Part of a small language model's weights.
Architecture: embeddings untied during training, normalized queries and keys, value embeddings, hashed n-gram embeddings, a smear gate.
Each number is 500 + 50 x the weight over its row's rms, rounded and kept within 0 to 999. Layers, rows and columns count from 0. Numbers have three digits each. The size before them is the row's rms in percent of the matrix's.

# q: layer 2 attention query, 640x640, rms 0.0498, rows 495-530, columns 384-447
# k: layer 2 attention key, 640x640, rms 0.0491, rows 495-530, columns 384-447
# v: layer 2 attention value, 640x640, rms 0.0485, rows 448-511, columns 384-447
# o: layer 2 attention output (transposed), 640x640, rms 0.0472, rows 448-511, columns 384-447
q495 087:505433371534471549468585650547520491505587550534460366447579576508521463472525535530521445441466484510538473521472527539477542459505507474523492454433510446500455503487352415485461584522508431
k495 089:552468454550464503490567521453413544498568438490425430518596523478465486470521477591571543486505561580597487614476538455437534459510492558416508564465488437563511458476454519511446590565473492
q496 086:522421480531488523523441479537499493508443486549524461526485564528466454475566490508593490488589460523528441535561487499510539505574516476552398450547490477482546467511475546560510520476581523
k496 087:578475538507527482506578499517552472419465567533530563539505494550518497500557412422439490528557497556531502503544449418552569529539568508461322505586592419513425420502428519553466480492479431
q497 089:415520415511468458505592443492521591503514414463540555550594524476577509475536474446457433490523486520512578643539474492540543462487520481507540531487411525503466470413590453469516545468524561
k497 093:505537540567576571539524468635556541484489429528430537474458509410498427521518464528500364489543539536536447476528470516462407554512497490491478441532520576453430553500556472436501534503473422
q498 090:414446526406546432417414488541500473479485559561428548595505508519483476473513481368554540512513470524525461470483535559541468566488469525514564511504526512509599558508469521437488520495477514
k498 099:442452602433617513528409485542475426441469629574568526587456493554438455557413541416542599486520517472496490450474577464452494459487514550454462420468513513545624468508495472501476444504529422
q499 089:586545533630466532538435490476602473501520594521406439484502547485495501551533501515482490533508492448570522439486544538515517497593457517538492519567518485503552553495439533489447443456432495
k499 090:540459444462440501558511438442564497499524571514519437512477483453412535475521545522526488518482428449589542559487542487439533506530438465451508461510543489473524541485445498513566438497454540
q500 095:478532520525487472444600474521526518536689574511483548553540518430464520565452490511431565474489600401552501481489445552526521455497392460499454467439506475502474526463454497402398506450543566
k500 093:500448512542416540429562516443438576511539586471459473508462495502552419441472512546417435471479508449507444525452552594492592402458459382477460556431468538500577440471451505494535608440552453
q501 088:538532364478495451620480457395519474491457440483396594449548459516479598521484539440404545557458510566500526460528513502514458548502492509492540495548462530545508556455614497506507513510497435
k501 087:511554503461520511536502539506508425498564504488399465471557486597526517611541536476525457450474521499506536508556453654474533541502480413545386465563541555469608535466472430332544558412489469
q502 094:467462511558529500524539424389491577507462512552451623568446585452578532541467535477459514522493504493472512494428494370578461520456396532469482487502467454444488491462604445438510493496523533
k502 097:525566558532591511489457554420508531495448522515577503466377556535497379515501501514485380553464521474543417520492479487464540493475540416494422450522596545408499441482540520443514538480514465
q503 093:484492605532519511492502438576508527468545542435567466520440386469581420568491513477516472577436390506478494448526447520490494507591544547465428575542525600525498510490557526523597463490535485
k503 089:431620494520469553522510493494507543437526503472444513550449422499518462545584455529464533529361413507510589626581534528559501482518532609502483513611490526516479513542537474529570471563479506
q504 095:554513469447567391560447571473471529582471506599542518582514519448464513565450509459524512569437495434512516497537435552603567456424564553457438473540520442488413522586466497446525536484529484
k504 096:447500460542362462453529571434458549564448536511456469546544476431489567476528545505524513481435507505479499408566539527481490500471479518470505572481484438447564522517531472457527512555586507
q505 089:390462560511457489490440531497455418546626583527460544488480514383516437500534493565506507552492566458551498515482475570406451443519504501457535505468567472493573545486411488462525492505428506
k505 091:363492465524452537505533486478544471614532539504566516489549586419470433463414568425502532424451466473550497462421484477447414373455571486514511482447459488576525557548425456514474484501505491
q506 092:384511492502519527459439498489478511482524492504459633481539401444584576485479446460475491498454488468569550531445521409477453470503538493468522551500532439462500482459536452508475536469517582
k506 088:493467523459455572523485521650556428569416566511515542447494505487504490486455493461521459482468458480468449554511483435474552424453614514502495485501555461533517575514496522423526483496457537
q507 093:485522585637432459475454524372504436487509457466506574512443413474490466519500438590510493501534508498508507528447461481492490498464621474454545482476565458520523448439478563509571467495473556
k507 096:473506500461479523494519474454583561503483491460557555434478512439524502502487557523450521502525473461488488411405449494526370513466629503539534432489462520474439542492475476545492488400501563
q508 092:471582472503495441395579519380478575495569557473457543535485471359539530501463439535470581503522503476550565547408411435511565500496564476448536531472479507526490510448580506460505525468499539
k508 090:540573492558506543478514533577514604519420500505450520416484512331550498512449448459466455540463538548453454558486443552590512530524537444531532472494523466480426503482556502455589470467524507
q509 087:515543547497506518432430500534550528457509530543467515479507414485566540499516490488502579474500468515538541366445567552504456495510521483511558572540554429443481590537517518480431503507526488
k509 096:492441506457460474489408481481503505511471520483575479482467420525431488525444535492543552566467502472490510548463541451502481522448450559444570480515586511518559452515508455519505468630545636
q510 095:561423436548511458606573409459524487417431499498460373559392446550514449556580508485449491496533473514508458525526577412526511495623519514460452502519571570460494506535620435554483488477561479
k510 095:544555443445482523537596528607539457408520436495538440507492437491403457536537367449536488489538463512502503522546492474579565575610591479518472511512539512452431448441634437482515487461581498
q511 085:470548531558411491473537434512502475551594488417466442527453508475477461510511465503555431531446476427448436488409488429430429445496473489493539535427466510518541487409456592517541563518385555
k511 085:492555512408533546557550447504599546611589549475434502505569595348523585524470500489405522532492457480493491421430467462472403511510491514532548504481459558542446548455503496465506530470408563
v448 112:510578551551509518561481525442487390581568613535509466487506550526467544540534581522479506525511470365486489560506497440433513534525508592416467430495447540567537431465493444533482527504524506
o448 111:513548483569523551496491523526477444616531573578591459456526517512567632546518495496480455538496476447485489550489493482493552527543517559468456425500477583558438455472435475596470502457499492
v449 099:474517506508554500496435533533552525592422558494472506506532522471576482486495516417511499528464422498470478524556474522566467548554521591460477536620493599513522517543485490428533434473502516
o449 107:517450468558504512527433513534555486597513508492517523465569529422563477476484518522493568442537414465511439493594527433536459559532530481444510553637463453520462539567517467430574398480526474
v450 109:516528605566527509524523450575476399551430604537578500615492441602591520489635470503446552412429518567565455554511483400532432531465412593584528457580504582519482486558446554417535459465522495
o450 107:533507613572431517535588477545481384536411542561541450485500481531610524512617414512518552407400460555523459556489497370416469507432420533526489419573489565521486489539484498406573475504520481
v451 099:537486505484588498478416516482548404503493516467473511454456618502558494472554548549439471491562495592471492566497498416484481599498508581489570402466422491476521399517603421506467444509462446
o451 103:532493548485557454506462516529584377538477477517454530408463603538505512450540523542490517510519461545473526569459508400491498598490522524488524452533459472522481473506660494529501494516469492
v452 098:510466476470509452510493520391441478421420465430518575590468608487518435429600475490380472414556577599521566474429478471489485539482454452532594378423548507494373452583559429487447528491496438
o452 098:437495479354551501486522530397462420407407428455503577530473586552513474471557497461450516503511531547486556510448464531529432499490372461521565410446532497499431506579606467464412540461489521
v453 106:456464520522520484537383492473531563478424521539553506441537534434559407498502525518544436519459398566541540508463537493449451439501436492508518407497524516534459513621558334529466501511488493
o453 104:429528455516481509575456568526447514514494489512521488437491582405482430560507550535513463482536480529539509516515526434477477483513521444467534447512515463531396537542531397492462522505502474
v454 107:529423541515562508522487493547481462497538471528488515459427481516627469454526496528575469439565486447560425461489501436476455508525482429550434604551514565458537540499435470536519372547523513
o454 107:475447624559521445588489481485502446527582555445410478468436512563549407439484499504542479453558496462534445448542478443469459470516498445523508563555441474496573589492438511481508394566498529
v455 111:527561532513542545458446440412573411546538519482450549455461544511527604453519588431445472554539475437462469466522586465549539565587563596454508517554481489492560449436543450545461379531500475
o455 096:547503457514571588498435483472529533530515446522497499416535479519514610437470593428432488553512407424466459505584505474600531600522567534437493506494450477450513481464544514575503477479530485
v456 112:565538517456516611523568535530572475528476548393462455538433534522445549510416556489539537518415510534431414489488495565450543565468467579543602551541515507559532454438477579476505534454485526
o456 112:583521557418542635518523418436529508476499556453494486503533468541488603469464535490551485547430413512505476530444512564480515557422410593597522531441464547485543544470462496463529468452507497
v457 112:550496528536531556557497522558501504534534528515477521507477541491458505549440591563575444567446497583422490557435395462428495499550478550469569465464429483536529439541527498492532573518444442
o457 105:554470560521530457518526461540531460531545526502429425484494550505435560551421557573542434542523491521506480466403458457410566551504527534537548497487410483603533437477493490470527525518461495
v458 102:456448502566501516515490443437364476502507470542426500471528524491497571520541527504538490566537522411528513439538540533502562497598475473439546635503526408486524531454462500521512518575484456
o458 109:547450496487493516565550474445476553420549474489421506459474496605498570463478505457534477554480499356471516386504456540552502525555423467442500559448562437497591572567509537574460465495532496
v459 111:475484547509537511544483569571434466479463503501509506544499537503592378499548556565528490533493418534570511594574509480451468503519491534525533529559482489484407514502539414541476422494543429
o459 108:519476530551518510592510549539457534463406498527548552468501512527540495479540497545535562518462468438520568533563466516474487507407424527497554522523496441521478427539528413569458456479560527
v460 101:471511510446535509500470450455495538466446573492485548499461569426481518442473584512498539543498439551508475503512458556502453537462436526539513486604541520490436505444448418496537403532542532
o460 098:458570482493569558490395417487514487452419537484539472566474523519440509474426579518552513518503388566492540539504469526538450563477502486531531463610472468501470461481453459546407467514462477
v461 110:508514537527489505539494516494468370529571506580428495452526492558509516550546406508464547539558549426499470453444553438504520496514509497482478450487440493497551509537421605550471452593517583
o461 105:506516578497483480542518560501530401502599478533404484446525502521611541484553408435488516534516571470502469471419573420468567511559529498455400449475546543508535553471469591532496474531530547
v462 107:546503424492609528534592544543516374528521558520540486467484530569587437578588531436572451516501430533483531548591535456493481546532489570493468514594462601551552491473498529484463348563537527
o462 105:563545492506558565551556591501479459445587481528550509438559472551541533488542491452582428518500404472512499537569450477498415548491439541558512475505480518516580463509488541512434464560605521
v463 097:441498506428523536534551474579551499450521521535488455520462497446500400486481514436540495514506472556493546493539445470394436422489409539629552456521455510512516574572449531499475487592576522
o463 098:453510554504494484548561486578579452559530597486445509502442535479508397556474534488497496580539496587535534493475489401392497474549405517624508541531505485493435621557509470403541439592512477
v464 116:426423490473488502515529487582511532527475490476550493545433515462563410485461533443525475527429429532510466518548472576511433401506450465615455573536541504482527549451414547495454382534525574
o464 102:444527529529520536563506474538515512512479508457539494579517446479561433449480495447531439535489460500534552548567479534450439416514426423582503538537495451584537559482374530437464440529503553
v465 107:555409457459508448499498605423476406412538492504469443424442467535531519506553460463503545485591594538427521424511551497493553608457502397386612446505465477531548485537538554512544528493538505
o465 098:534438497429484414472472585456509450391590473439452503426447514557481523463552449463506561511533545479488546461434521459548517573466545429440594507455477451432525503476595558520554578506565502
v466 113:454478526487451549544513480521533547509508583516445404511527500513318524552423576480590491613423456520427521496548506596418523426493471575537583538511485466551489513452427515426524592513532533
o466 099:538523455464471566504535475514457540523529559474542484492553471492429579565421520500484462597421433530519502544502437540458553448467507476466451550466528570558454492496532467474538555498557491
v467 105:403488476498433500453502530482536643524426355424579487596533430408465531451508487456393489550483510503471537491551533474577546452527513449438531508510604450507444494469537425498502531478498483
o467 114:449499442453422488540505443516553627487387405482609527594560495407458530491518511469412483487522482491493596460542590575534545537481475447467524544489562426486446521486523455450494537437504484
v468 100:487524530462514528591506465422492427449494472518530563431511578546526473467519502456499465453506497448668519519421531530395517452473510532590467483443512496551497582535489484609432465520490508
o468 092:479490493448501587567533519452395494481512538479503531463518545562538509524507523427512437558503552420513465482467442549437530489523458544516456487444488548484508552486402494572533476510437451
v469 100:480575526515504523507560482536491496430467438490524461502492426514565479511528489427433542418441521567485439403509546471514414454403381428617540480549560572512479538569516559514511491534610499
o469 109:462608519483474483505570496563505467450514508510480504500468435552569487529561476475481538458434476574467540410490566476498420493475389468597536455499563500473453623547462511393484454550533514
v470 120:518535504520528545438560516478565518561572512495519474438425474465404656539424605563492461566511515540423474578500508520556505479588482556472498493552429496490523455484501504484482516495427529
o470 116:521491535535564522456536467441631495572426560514575479508463502464434589555444588461407471487483472582447521568448512542562575542525514567537479492573403563461521474447471516446501512468453434
v471 104:521530495491481462478567544545431460391589572528473443461483455484591451483423523500489585424550477489551427543542524476513457534440525490513399523508479576481537486473463538550506427513579542
o471 111:497547494480551460485473537545461488446491571466536497537466471446565411458457521445536544500502484496494476538568497519518477461498547553578473527548479498428555488459397529534513490542500496
v472 101:562541557448538566551435483434517499356459494448558553476411468565558486461529487486516524385554558503611502445451568477514497543429473430569528402580570543528476570551526465549476436494594526
o472 077:480600467445524549568446544427450518483516512447567466469489476537505469498562519427507507458537559509535483444498534497523466514457558452511574442512476547433424511493422482466524460498484463
v473 094:446483405517386473478501557465471580518423442474569540560596462471438491526488473481501485534427516371515570502489516603569564418553522427484540559427540362536516527563490580544492607454506464
o473 090:516490320462458500497511509503410637504445420487534496547538463436468498536500529446490497475457537393500534497550494602528513415531517469459533570456554433454459539512413523500498539443501501
v474 101:508537486509513525507570507566545462565616536487460514517494469507463550599431511477546507495514494477400434527451383475478465492488547563501366551459462615530562463469511576465546542556502530
o474 094:520470552613502496441525503551597454555617546519462487557554456449471469559431466551521453447535505503426392475450525477464519480542583526532374507526447573569576471466474540489539517533480497
v475 107:573534568531480511529532450412443519435444476545489547554490544568532487481623435497476501413610584417623534427467568475493570529437485468494499438470561508480388549511548393519484530432546477
o475 097:502513550468515562538508501394474520403457486505530525501414503586498533500560462534445554451553588458526479443426505526491482469455408525500563450446541501458443515555516429558471467417494443
v476 110:453533552532485481564460528427473418544504556557527461394541539536546550400596466507465481527619523379535486438533597432465587441485519498432477503527490502489493519527471431568525431494545491
o476 120:479485510545417496542506557465420463521537539540538507424503500594571572506591432447461520516556512452567487468513510477459559535504480438345464487492523568516478556487556455549548465486534506
v477 094:503540508444522616451465409442529482400473498487614552445462547487571508494524513452486463542578447496633540488511684465539528496552553535446567461562532496494427585525624368549400417500541472
o477 076:528548463476528604570429473463463565439404487514546508460484520488449508481518595441495546543555473480518576531556536477507543585456538541469538512502493420406501582491531421523543464456492427
v478 092:449482555511513497542437474480392478434532436558393430466508523513493487519516472559498504490519551612438461495439537515431443442487411438506514467513532488492425495597443461450521574591531489
o478 095:456491562475418376507535495517457422479480492488388491504444555543464463536514468508480515473497545545481564464382509468465499460491431444494462469466570555532447532533558477465495553615471549
v479 113:424527596488530528485484466550584576544469425481479545511513516436562481413408576511443477492541419549541443496549465465579474454516498488524447512540495485423480530462465404546478355515554519
o479 112:437539570435568487521409398547561572500430493515473565449560469423480521442418585542462494503523393515523457499554548528554500514487534538507449471583495446490491533467514441536491432534450498
v480 097:498471531360473500454587544543531497485504510538635504558432534524417508541472538526532531484522538526598577598577564526562545478465504527549570389536489393466508537454541469485458456420486475
o480 104:497548544444447553474472457559545549542468537512640547543500473479448503544546527526443501511489529536601589635536518515472623516459536539512549428536472441436473463443495448513560562508476414
v481 098:511471540567458563538492513506507590527488490534444499471593482424517512586383559533552494551480445429520464456483558543481539436526535412513528593433490366481523544460523442563520531536484538
o481 102:563439543537548530647449523513523658495537514509454476406463440432493478527363548498534494539486481404472440420499534528493631474535549478478496548502498426445549579474472439562494457463550507
v482 104:527470467479511547505534511440566480585523480516549530613447637481464495493535500460467496592577513415516520495499493497515566604536555545444540525443489445542545460423530459531446446511458449
o482 108:510451454483553572497462423472636501526574433477552511570497523525493573432561445468474481615542489454549491561499442532515553553543527541502515482447504478527579480465502512597445504470485477
v483 109:584523344536517439445550602445414442442583570518468500452514543573456585516568480526524539500495583512419496495409473492470424593517478487428518489462468499564584459556581583491558656519428455
o483 101:529514370539519433397604615459415399487577520467531440518446552582493517531558466453507492506477541493459486408441444536548423567519477490516565475421492626534545399562531566508469606502520444
v484 101:470471568523467485491474471509465551430464430565524509445433437465561438502497486514464555516509511476542536459509573443512533403454467429521594511533536452504423557621505492580501438546617499
o484 102:485516557524437451541494447511486525491458477510390449427457476489473424488494506505536590514523561511517565440481623390522545516510441433497527512496491397453465632515516464524491451522529513
v485 116:515585468490545522526487488398485480499507476460551541524475525513439541550604492454441474469562591523462537487431512513553472504523447494448510404476525527545473513567543458402482565504507535
o485 117:466529467497501471490514568439594430504521455488579522531454576523453549563621450425395490442566629548437494497419539490483495519555515453446597390513513572546438474555510518379501563494424413
v486 090:567553487483471582441454532447552429408520442458500468425448507543435576539561487484459534551581520551415467470450537480489535609488510455478605425490516464521533463449572519526505523557482475
o486 089:525530465491455473486423491526572462529603449450446513533471573534426544490603490512481509485529532534482540493422549456519535580506589493471528442466536431466506492422579529531504584562453465
v487 113:387496521554498455465617446514517547510511418604496519477570476485525499492486456418501508510526478472572468452554561464611468411508569479514445598491514473464568567433490508527498465540519500
o487 112:439483451494468503533541508521542574421579430549495573453464440494521518524465496435455469512503459493546425439593469491515448474538556527488413487503509531499637533492462534520446473519563462
v488 111:579570452505522448448478517486501502438467553492565520487498377539569551473592441472494509450530523506542518466527577446573487565479551514499454471624528550488541533517552483436547438459558504
o488 097:524571419519451452489451547479443506487496499515545449500524499490490451452583436509501566404538514534539493474576516408567450535454599475447552524611493501383455478523554518458516454470560496
v489 117:417467479494436455553428494495472499520492501528485435397495523436472551438429605541490485571488440339473541567590575493487570474593542467413534582519476389472517495499445526641468455552472513
o489 104:464465492519417443551412498564505567659489551522554476424526551393557506433427603417466488539531510369495569504633545484518581546583557429421464600509496370487457563449422526597540469528490511
v490 095:421497496534454473443531501459473507547524443450479469543528444533486527494512448398486523545517557511458465435534488528575544540495506439405499565498583476541519520417516452480514530504505464
o490 099:459502437432456498487497514488473575403525411489550532537547421516485533484516464486494487509455444474503518432549488582556451518444507459441466498419602522521548490466542524537465571473581538
v491 094:555565578429502542482463466357541411444541447516499522417412588506514549512510533497446509554700499426535514480481624450499596581498579490413466437493470495487480493444552414584486433477543548
o491 085:491510501404550532500405489417542523492556537461537516415466555527409548495473542456447486534644539455483548557478548522520574544522602537467511420505450498379546518414544445611471513483452451
v492 097:417402461582477470482498456555550524594493490505447499452575579468557532397445511511457454540414435434479488549549452533523441476546533511496506667482483487479540476469449556591429487539404509
o492 095:487364538596452450526486435559577430571454481504381563511491536470574488435452512501517503490478414471484488515538487493545492489556467514517388633494517403535540518472505547604475436533469532
v493 104:647519459478418546484472525452559565453470437451542492523408497557389619502487508537519565500470555456464521454484507537525615558472510492497581482513564417533510500478538525513521545421486475
o493 105:560548440475494585425420480493568546515556467449536425571518453473439583462547490547457473506482556448468484512480537514553568582428599434448644465447465469501453473490522578533553568454449462
v494 102:476488507488500567433431482548470523480479491513504449535432508485530481487454584514453532404466450495493514543523604493553431517485419477470602411495590493533419502505625384444493565463439460
o494 107:509475553490524503464421508521517529533372523529523500484435532389567472455502621485473548424472486587484603561533611476576434604468448471553559482493489409450422547512578407452544499443496447
v495 104:517480542528498561517484467506497459462443489479446501495558508474480424552526454515496508476465518485492575565494524523448465496475470572512543506452538594493378520556568414437477584515524451
o495 103:482462523521437544516475456509444489507406468514480571525547519501501461547491521539504555411468541483467525551459585486507502467451430494489389568438530475498398496546599450546501534491524500
v496 109:625577421642565574490572474427470410397600468564505483501488493551530485541581536449526474483486554459484489505453537490504436574555540526508485549494479568538534469526498558502462523567535508
o496 106:593549388605597519510552511476551449452590494480484433536423493572553523491557485400486488574503530484446434473465418444505449522536546555583552526451448566525552434539440622495420490541490482
v497 117:449521536443510462448497542555527477509553565515490449387533462446464521598437478553480533552462432543395529577471568463506569520529515494468466437512443499499525459550514538492466506532493544
o497 096:509539566491466467477514538546524494568509538551461470443543544416456438546424501526505524478476475554455581566467586437483574508518572510495414459559490472443511510453539485476508524535555551
v498 101:502535594500464519461493496480504572461491498466433537594562415517462510524502407549495585443515556528573525482419506516518579540445517512522448498515560511499413567502511459473538578363551515
o498 109:494504505410504526465493505423438608381429469478486515537564475528401506514465432581482565428495540504515490507441496586554506416383502549491504471508472525467472469493512426502473526411515522
v499 124:535399580512529457541444540521468483570460498447408528453483482506586546367482543519483524392481486442492369488580442492508439572485467467457544520524455520496480432437455515543551410470481481
o499 129:533435571472572453550376522509519450494442487508455532439496480506607611371453541527486519440470467443452453490568517543554410546490505485506531506554433450533494450476390515536480443474462524
v500 108:517515520496465587451496526558596439511392483494557541548457557495571540492508524575399524511448402546472480578461462478536528581489505547540505473517527476535457484429535488534407332519401528
o500 112:472530576512539539575407415546628457529421480533515526601530587462550547430557518559478460520452465554491530629471514465472574619434528508525499452521476368516520513412523467522439479499461497
v501 102:524463333528464464474562608540429494426458563439521475546499421482465497607481498470521518493421498590420549504526493582541473465492414467475575524537547469529498496485518601400543573477470455
o501 115:564530451481502517450571571486434575435502488484565427588498484491494489500547518445568485473447472514483563484515474552532440501487376446553577551475534469466516503538463550388495555453581499
v502 113:607507358471505510486500631452477487345506520405578477571480470518568440541537448477560486519536599582490573480495461503483518607452550518459526480473513494520514452549624520464530549454565463
o502 112:627533375467501465452489540516426495373534447464508462555516485533500455480564462489582519530544525483572538502484463452449476544405535466482621537433499480471499507514600572422536550483529546
v503 112:522393468535510476533387551460475421501416506459474566498509547565592494416627504504539460434491541558523483502483434522581442580508454442481538454513533531573498438537495478398532442501444500
o503 120:507455497462496465526462583458404390441504426399494509490547580591545539447621470504534447459517518517524457510488450505554369525468478391427574503474486501581484396515541527444504547537496543
v504 099:479474585531515482549536419547576565578475536495412515588514486475495515519460513471504527468440487462440407422557421471555557448505437479496490526482547468506451463470444469474512518448538543
o504 110:518512560460561595559484482506543569435485460543491477488521449447543587470420504510521517485417406459441430480516499522482459496477501490558528475536487497530542518516404508449472479435524500
v505 095:493373414433454433505462540533502610483458416427480538544531520479544460402514445473503506448469527539411506493463449581424396555376448402513541435443584553524477467539539472439550577560449480
o505 108:441454480465463418518436511530508471546521483425521480591514524440503374496543474547550514423499536510476485451457539502482419469489521385517473515447565479535410503536537488440561566591428495
v506 088:510503464467521419499593490499454456480533471470441522504548543499525488589503473468447489525607487517477542528462416428484601582520534496455443490509473530494493466482548488524477524520552455
o506 087:499472540430505512533575491506543533458571502579482540454533554494429436537471509548547500447515466472469495432432533514506477506589466585503423482567532456483536517568538452520510504475570466
v507 106:538506505510542482544512481470512424478554550491449458405557489539546472417476480455475455572559501490454476532574524466460478504604556556495477523571373505456538424478479523493485413571563565
o507 117:533501422453535461587528557501525435483520494541466571372487498498522520502453475416452535568511502465433507538550470493510496470542595576464431541562507589494523453511473583562487481534550550
v508 098:464448547528519524490588482558564453593527495600428492502527493464507573516479489510528494505428429447471406496542461455536542487496507566554400565511447540433547486452453555509513425527432530
o508 093:510431643602492527542539449570622444586572512571465523459539453521549504494466490557478478459464413499486402509506500455470530551522536483495362521552434505558615475468521500504509457540509529
v509 105:502479597429545420477414464463512469486509603557394491379432585506509521488458546622520514520553469588511500449485504404443564528462483475433555404573415509458466499488520436533541487454486492
o509 100:432493655483521440492485513499461433517496589512410446403452569531495510492476536592494512494514434565542550495412507376465546546478472500470554450511449506439489512479583401547531497510524484
v510 115:522513558482439570496570495527525573419480478553546503543521445493438488624549407549578539543479599507539551472479579526554614471413458462546443536562551477487450561535495511490498539478517536
o510 123:537542556522391587541570467464478544439469482496524472570553469555405498576567407516584527422473570512569546508387563537489577426409456491490473508482506495487470543523483483495442542491498499
v511 096:504553582463493526503441443483461509425409485475587583566451532528573454436565533505396551417584488513658497417518520447518460547475478470544507447560565541482389565520533384479482437439620453
o511 078:446589468448552582520440462463434522449383521509550557523459507543536499507538539510488538500501472555542510499528493488524431527434430533539589433563516480417377555556487394481511439454496436
q512 090:465540477555565493597486433528574466545415462527495521578496541461537447464476532418476516530439476499491607543463420588371511467462486510526472457520555519422498447514549462485483496554448451
k512 103:511476534508516523469466468501436451558579560508563494503532472443504498542529488442546447525489438599444569600474571531434497508525472522463514543518627555521661488483581474532529461542464503
q513 090:533505545461581530468481474517486516508484474529471568533503458470485586437519519479510503485462398507472545457448557511492554594523401490478500474523430497548530455523433564439458491571542563
k513 085:543582474550456435470516612534406566533532495409510454537458488516499444541467557580456480559449513566504499549501487522452493517482493461455503420460504437523504630561484546441505488515464387
q514 103:450586485551482471548469436486517478588442522520564527534541560378429446477483479438434485482503430465534559518558494521482546481499511585559446550553563544466432519440534404505538504532423473
k514 097:435544468455507524416498515495446473490563480460557416483479545525535486426565603491471513549466407535436607593552595530493517420555480585457498442496542507543595549470557519497487484564548465
q515 104:513467560498535530531502480512530552551507447538489448519538556575434462399506500485560475481462470459438573474531553541455432436412420517560585355466417455485573387585465528487510390491518489
k515 083:518497481464560551503515461573481424442632521458413492415434548523586515557529511460565592567446492493493453514498474512514563546467469568436495554551547481559562507398455514453440477411489567
q516 124:531499559456528549455485459513461545506549492483448440492474582547463533425565490553527507507533564492458494528563539533481501573400470464531569436457429368448536517504444553518498476562519474
k516 075:535438464502544544411498557445455484495473527417466465484533519584504521450488473521564491518446580486524455439482529417570525487495503494513427498508543556517475513547498444430439572459452674
q517 127:475435468395538584528459451535534549533503575445506502501481535551560515464516572531455525469449431549504514437552550566510494481441478555518533438466392458450557489534387572496439417459538481
k517 078:562458559545508451463515459493555500481512475549454491469498386512451412511465471578443497506605556551476423438461505528564561612457499506484502433486450536589431432418541543488498461402549498
q518 128:551431513442539513465456430552422524522545560507504433478416588578464526471501524533458557452469427488438498493559502523505520530401388495534578423474400453405525481466454556487458442563497496
k518 077:441506511393562525530471459588495573466456516469418534429579472510480557479449461565500519420463554372564554395499572498499528585514437452483365519450480456491493577530479523454463473524490471
q519 113:547419456421491559430466460543484565519500472499538506487505560598543496488514494546538508532510470508493496447540546545486433521416474512464563429462397429442539492522422514478374432549461462
k519 077:506473486496483541488513487422566515562431482577436485439564499586484420509530483528495516452487567452564462344501324523553445489522553458587464460472470473548491388496465533442500549391501543
q520 105:488508528429539527419537505434453525461513521475526497533458540569486483451570472517557522464441473571444516536518534483528451592455391524441520448488412459405575497547521552481574455503488474
k520 091:533441438438495532482420501468503557494517603528523480379501486523525474496493418570519590476485470489471491438546493543595426539527428399526548415434438564520554457427430507481542503533438498
q521 099:532526490457501438456488623419472511546538553457445482467509506582499554467462534646492515467465528487475443490531562527481499559507495557525589483448503440558467521549489529412486457480478479
k521 095:518488449606493499522413550433531496460423476523432462540477473570473472567550436447509513448418518470515439435451506507585434557462536519494502595522497524572437489493520534551532551371507614
q522 092:473547458488467513471551490531454602459552464519517489465469466474493497448513354543598469510513490550479582573451480512600541515552495434547462467545504475511530530452605541585514561467577510
k522 077:512531560361456487485480483473459396432545549506540512512413544453503514524466493558532581569424429531532540568526490513497507425468497510493535489516492583490565499408490492480550495573489491
q523 107:467422511452543463449573547405461460472473512533523439494562526497544567425518458515473562450484453548430477531562547507547543528509407508524486482485443488498515505528470559490562468468495491
k523 091:526511447514386533421413483567553544513534445459476513405515559500447436543591392470540568434465469452519458457467541540577474546433453482516493549486409517403463453449486505528560544393456558
q524 084:529482463547466488409491471548454488568533480566535451532480523473529561468563363508488511475478475541490533543454479619515514532523477535627501463496479397467479489422496507599510429523537526
k524 082:448526535452531555562462545528520478537483509462578422421538568485441454442470563552568510546503489473615552436570465543513374446451504562543518530459567562515446539484461469549539563505594543
q525 093:536387471402497507433575563469480511484504505523505410462480487592456544442554511583533487475497482555466562488511522566494487511510424512492497496465388433500473501492473562545536495536451506
k525 119:551488448540460444574480523453552512554425455543446494490565436474455500505527493489459538431523510447510463389505475519564484595513524533557520559392416522498396394550442536523545534474468533
q526 099:544539498478445568427483539478463500451515528470497422452526484580453490468520511517492570471436529532468439520591563526584444541459435496533577492490445470436530479474435580467492497534497517
k526 102:545516500515556489520563586459512552459417489528454468502566471512448496495401614516560421542519512486535466415546455431467486579493518598482518511473527521586458435522463449418508501478543457
q527 085:472541514571491547477477434500533584470532543466496549526489448422503540489469534453582525593463491414552519540423548473530590503578570500475490480533543511598566535437452482414536493462422461
k527 111:495494530462564566464491502556470453494479504476578507493508499518521490465429477620546465500435437554489552575532551537518446514468453546519483436530531503465582548545469523412481440531564482
q528 065:442493524535529523453530506451497523518496420581487593443538434452497551534491422501525477488466478537471563453375439472518559486576546537501421407558515506545488481534564478547486518484523451
k528 088:495508395451467468455474435507495500564518497486475506408512497472461499447591419524475679401439471505501492478473540519560474445467464420503547587481463409382467533518478597607528546494497516
q529 108:530440474443521466543566610415498441511444537499539514514578527543488431545515451563402544413517526517456502462560434519498437480439434456513499530448495530432412481598569508580525567591516494
k529 119:502550476563453473576520525428533466485482479557435482490562465479461544539524497410461502479535535418522439417479445433515515530517539571515494584451484514570469430431457504499528533424463493
q530 086:556514491475442461631565534550560498539516593456539518549590498494439417565488512470431508507535522434490535520550469474433544437505556443406488592475561491495440596561480508522607541535531478
k530 085:496422517493597454532489542453488512477516504508474508528449478447619482501471490520489436496456490532398457539523444480521494524475507435479498479564515571513503482506581494470513437531472521